{"n_layer": 10, "d_model": 192, "n_head": 6, "n_kv_head": 2, "head_dim": 32, "d_mlp": 768, "vocab_size": 8192, "activation": "silu", "norm": "rmsnorm", "norm_place": "pre", "norm_eps": 1e-05, "positions": "rope", "rope_base": 360000.0, "rope_fraction": 0.25, "qk_norm": false, "attn_scale": 0.177, "bias": "none", "tie_embeddings": false, "parallel_block": false, "extras": ["paired heads", "exclusive self-attention", "value residuals", "hashed n-gram embeddings", "an embedding shortcut"], "init": "trunc", "init_std_qkv": 0.0313, "init_std_o": 0.00701, "init_std_up": 0.0313, "init_std_down": 0.0035, "init_out_by_depth": true, "optimizer": "adamw", "lr": 0.00132, "beta1": 0.9, "beta2": 0.99, "weight_decay": 0.1, "lr_head": 0.00409, "grad_clip": 0.5, "warmup_steps": 395, "schedule": "wsd", "decay_fraction": 0.818, "decay_shape": "linear", "final_lr_fraction": 0.0, "batch_tokens": 8192, "seq_len": 512, "doc_mask": true, "z_loss": 0.0001, "train_tokens": 113000000, "steps": 13794, "dataset": "wikipedia_en"}
Each number is 128 + 32 x the weight over its row's rms, rounded and kept within 0 to 255. Layers, rows and columns count from 0. Numbers have three digits each. The size before them is the row's rms in percent of the matrix's.

# layer 5 MLP up, 768x192, rms 0.0956, rows 684-767, columns 144-191
112:096129161080112126120116150078172092136168081160134117170136106124160150140097078153147072184142176167155147097094128052202119135199216153163146
058:121087108137168151096144174107087126134152063124114111114062147149161176150178070165133114150119132165126120147145165133139144197191181120091111
117:152114168100200108077146167150089127149126147110143159138116124114171124127154128112148129174100160173129136157092123133168119128099060145133114
135:084122136146131100156142124106122137159073198117155154084094115166156188144116111143129110105106083144115129073129132107093156106123038159132118
117:088119142057141112131083180122097104118178122201157226125126135108125166123148156132154088109101062160146091129112154084112145093146129150135150
105:148121201097183112109143149128180116125109132114175160108118173097095196077100145155146124109089196150124138139057128090181139111112074118067107
019:136133163124106161160128112155106119058092082132135177176136126075139085163117104157117159148088138116150130137118148164146191115156103023128085
098:146085166107138153162148104098155042160134092106159098042157073117190112095142087104081171143146128109139148118148182092158149157101100124136096
124:159168093137136106128096117105090093139087137126135180106123115105124136141167155096118111103106080191186119137026083102154169166145119127167087
106:127142111177130172116096135095145106203113118115123127097118083138099078099197114101143141115127101110119124102150090112147187107087144171181134
109:087112144119157119074144150093118167115101122100130115191096140041157188160171155081151106149102148117128131225074099123193136147123106108148134
106:053157134074164104141108156075130111104116092147120115081143109109168080069181133134133165192126135143103126134118132153210180168123070167112126
096:070153135118112115162117157146112119090103132125137141098140108068147084127134124172105144120110141155126115143132137118149161116110157081136094
113:126101150124104137144138148147104088095095142128200157112171134124127158103126130092124095104158131169180093030112158158149128102114069129151023
120:131108195116103128217136124125103110132161112144095072076100163103154119146130087147052156157134188103125109118091193078175144130102095107135138
105:137153174087110102165066106117158098086154074117163135129093090037120152079105123143060084200040200147148109148092124099128134075097098113095089
082:111089113126158136172139116127151125081113089107130191113154137136029162105119067139104117161136171185131109169140184096165109156124189160142133
112:163146186143205141083050142140117142138082101163148156105138196113096126108143125188131108173071100147134147140128103054092162098090135127141123
114:157141125112146104129095150119188150129068092117159174084132145106130086125174123144111123206085145123127135163158138135152132168072076130091104
102:137140153168095143111122124109085117128146053172193147163150108115122212137130095104164093181093082162146119110104148077160159081090108139181088
110:086152161123141156135081137095189113102141225164139134062139146101139148226112059153128085127110120119087168137156135150070133120171130168142093
123:157150220121133162146155136081114096137095150141140108136134122107125153097146097126181177103050129118144083146131136115153154120123101173132123
095:132112154087153132173137123093119069126106069136085144085108109081100091140139132134159217126081101082161125137116117149182134181148118078158105
089:046103118116145143136143150114181091115209101146196100096128153112186164135048126148099146086141093098125135114131143145136142118099124107117101
096:105087199177111105177162184111077156144134133150121153073120063140166105119146122080117122106139155113105130111164139127218139177152121153186157
100:150160141065132121183092106123141100105097151111159123098124142116140079102136156119131176157167111145147079140129152130171169158158137178129130
108:141085154151162138125105140075132127147097126141109100107119124079122126155077155157108109142102071195102154175139152076140136119087143138094134
023:121086131081162129124132148147159073156134120177174082138075112117046097135107129191149150116170154065112127180120164059100114089169090049122146
110:146120171096189157169160142117144118168120182098063140156111147174158087060095173149111129068143059164080123080097115134105190181114127120136153
103:090117157115204102085131146120146172161098135165121196097140151139110135120160140176143130155099100102146102179154201167163149124062066154118133
112:131176130107141117153115109119114140165098106157166147151121121089094160145116161153153152160128077078109141112115161144122102142131149069105111
125:141132165136111160123151163057156137121070182204129145159087138145154138131091113115140129101109097121139069132110127146149120097117094141168145
092:086138172126130177153163147048106103157119193104109143132128111142174061119122134098130089135156127174121135165148171107128165165120156136164140
098:095135150108175129136125149153174097136194155143165122100131150127215086155143127145177126173062179161126120182155181073080113110132165097122136
105:167145109130132162155133108175070155123109092189110110075100081062128107163147087133031072158121124117153139080090149114132130112173121105138052
097:104145100117152100114111153110131133150117122139100108117124120137109128125085104149152099110114105142150148107092116110188143135159105124144137
108:099111103117143093160110174101159158152158103181136116127115128122150176121164096158151160126043105097096110157142140091044137084093088176116109
104:095109145072112112128115149084126154068136151111111110133112131083122096073123150118151181109119120156155091157127109134168126147194170134172129
103:086112152050113127194091113163186132123100173109131112149104134116124190131099160225124107123135143140154136102105128105186178181139080101150159
153:064139171112091146163155118081182103124208162119169130137084211102121134095112153136111092103103144100117125163077128149134153151132189157122130
094:124084153085174161132089107099116161125132188105111120158119091116076144177087126183108144166171112124070138139103094124173177128097173172111138
026:108110111100120148085100135121094189105090083126155151081090154079089122084111064159085131174128149095162114126130172152134115119160107063113130
020:135108131108163138122111135125126119122114083146154093129112134048079117136103128208137148142138134102111109174127134078099175122188137096130136
121:134124106136165162142114130144137144152147140142183117118111158127154092057138125187078107140114106125138073131136114111148184100055128071147111
093:135162144124101096170149177078144132100153116138153087166083043147204180147079111152164191118172114126151119098124122138172134114159173152166128
105:085087106157164108162157163109200100172081182124187135081120149161135198140132131143102170109125126097130075102117160084078138108155130153130110
099:152141111117143148162163107123102084164100083112147152088120149142105187091118115120126107096099079136093095089148104120108183132120069107118065
113:142132115110188095163047107118141142143172097092147102075127108149124143138124058161057122220089102120133135131150156097165179104071058084072094
059:080112148103150120140139131131180125144137103099139070099107150070161083097083144117123100122143182106161118218079170112082107177192109140119078
117:105145143135145148144106128143165164147102129092131104128130147124084124174152102226089177229123089157134109100109161074094094102164158100139088
120:119147148079113106210094152119167071186120156126160184070127131107124089159169135143126102114117089120160117094085071100114132133121129103113066
100:119092134060129105154045180050201111108142144133121107113144149098167120116117138169087148165140142121078127132186178084110104099171173155170143
123:123127175154140079168108189122165149167159095148153165124126155122103142167136095127152124119107113149132089077098124131139085082175149123135122
102:113102125151124150112075112076095061144169099099114085108134111113183118148109131119137153185112080083096098158165109104171128107167103123142129
101:114116106128179148160081151076131163108212174077168112155137147116168133142126122125124106162135075090145114130136173124066201124069158121115130
103:165148130067142075176077173124153096155113113110149143081116129133169137070162084139119173141132168098105138119139136133180102108149083122130147
104:140171163131077135115153143128146095194148108142179118118105139127124137175123095216153123148064099129141112134161122083060146149174137161120103
112:118129160125123082160080188115155144192170077145089112131101146143093110101164059093129150231110158102134114173097099061136098125132037108216147
098:108148165106126112142160156098149101175142108117149147181138146111127063156114129133137090125120087132157089182152083138083118137177136110114154
125:084135128160184159157132165112145125187152154123137072110115167162211123130102079133082122081112119117162127119153187080053111204111140122158132
109:110144109151174154116098133104175100126127114173148104093205119100135095149065092148084119156104091142148119131134136111134178179130134130175144
103:127153144116137121160079106131109160095147111138128059156122154119147098141181101116160117159106079103142121047136206117107157076070114117118124
103:158114136088139077155148116113156144119139158113092131099130138150102085153133123163125146140096078133112126159095150150105141072157154119135098
114:123140147115194154131130161147142072168096116056149088124162146146144090099116177178127124140094133116124110086130204127118136146124143137084162
119:163102099162177157110078131121098106137165086156112110142124136163113120088137153096167095121126069094167116143125097094102217081117104077208073
118:126135211125141130159096095131153114125202120078128172136084141067090204154178141082086129189091150142148132086114140070039081078112151144163137
088:145165146096174095114179129095173155163170166134142198122105139134091131157140180175097114135085114122153141094170107112109115166094045171123165
118:099080136108096194163097134056116088122135130137125155172086099074143167163150118107169112095098148132174092081059153097080146106142151132152095
106:113143093123180153125152117118118144173123139087144117117161122134112126129125173113171122159097134138117086156170167143164186162073071094081139
113:138159109078137142153165127147139125089108129117162129089146151186124144070127086190104183094088102126095130121144143147155174154074090125093070
096:096112202072164104145155222121150110129099125119138121080136138153161076164108134133059047109112140178216105143118127090167097119112162093092150
104:127123128134166188137120133126169085159131173196161078100141143147138157184165085124146104081120126125157109171142174089053155115157122119172145
099:167098116072121131140070183078144126115138101126138160095129130112114146170118098128080133174076077067159132126080157109074157133102174154160132
122:117143177127185211156147148126114141170100125152087151109134139047081090112087089115067111170143101197119105160051166142104113130098117108147098
092:095103142090078100132082158079148133078160109131146151134099071137135113185125109113191109187059140134143160136060119142170125091177152135185119
101:109129114125148145171097133145129092141165105121144059070101179114130081106136073207169109155133086157097102181192224118084174133156088101143108
104:047175205121167113149156156123155140125154073119142144144125140097160125147137155111116126134096108080094157176094108088173120135146117171132103
018:100115188115117169185119157125137116112133086149092147142111113102087078190102132163132209159168185133109113202121087085137186156114092089137195
085:080110181161148130088120161098117146144087102171120160118105140103177174150147110115136087133177129116111043156126189093169160075084144109113151
107:141121110055111124180146147098148097098135119162149116101122128097080097091164108175153119166105179123089135111028155159157134181121096088124133
016:072099195153136143098107055134141138173133156128068183137131093121132089180184156128134088145078110121075131109102097167081166094182172074083136
124:155113129128148134123148129108150113126119104143126143080127121173146136144149122098097130111138100127191113117093096085191098060148095105101114
110:118131124085144138131124126143130140126129166153105088120129166163113106111087145151137158085125070176115124110110097169149157137179148095121126
074:119113102110138160091145122144150086165142089162161100064145085098178142176122106138154136139180081117136157077147127122108150150168147134110148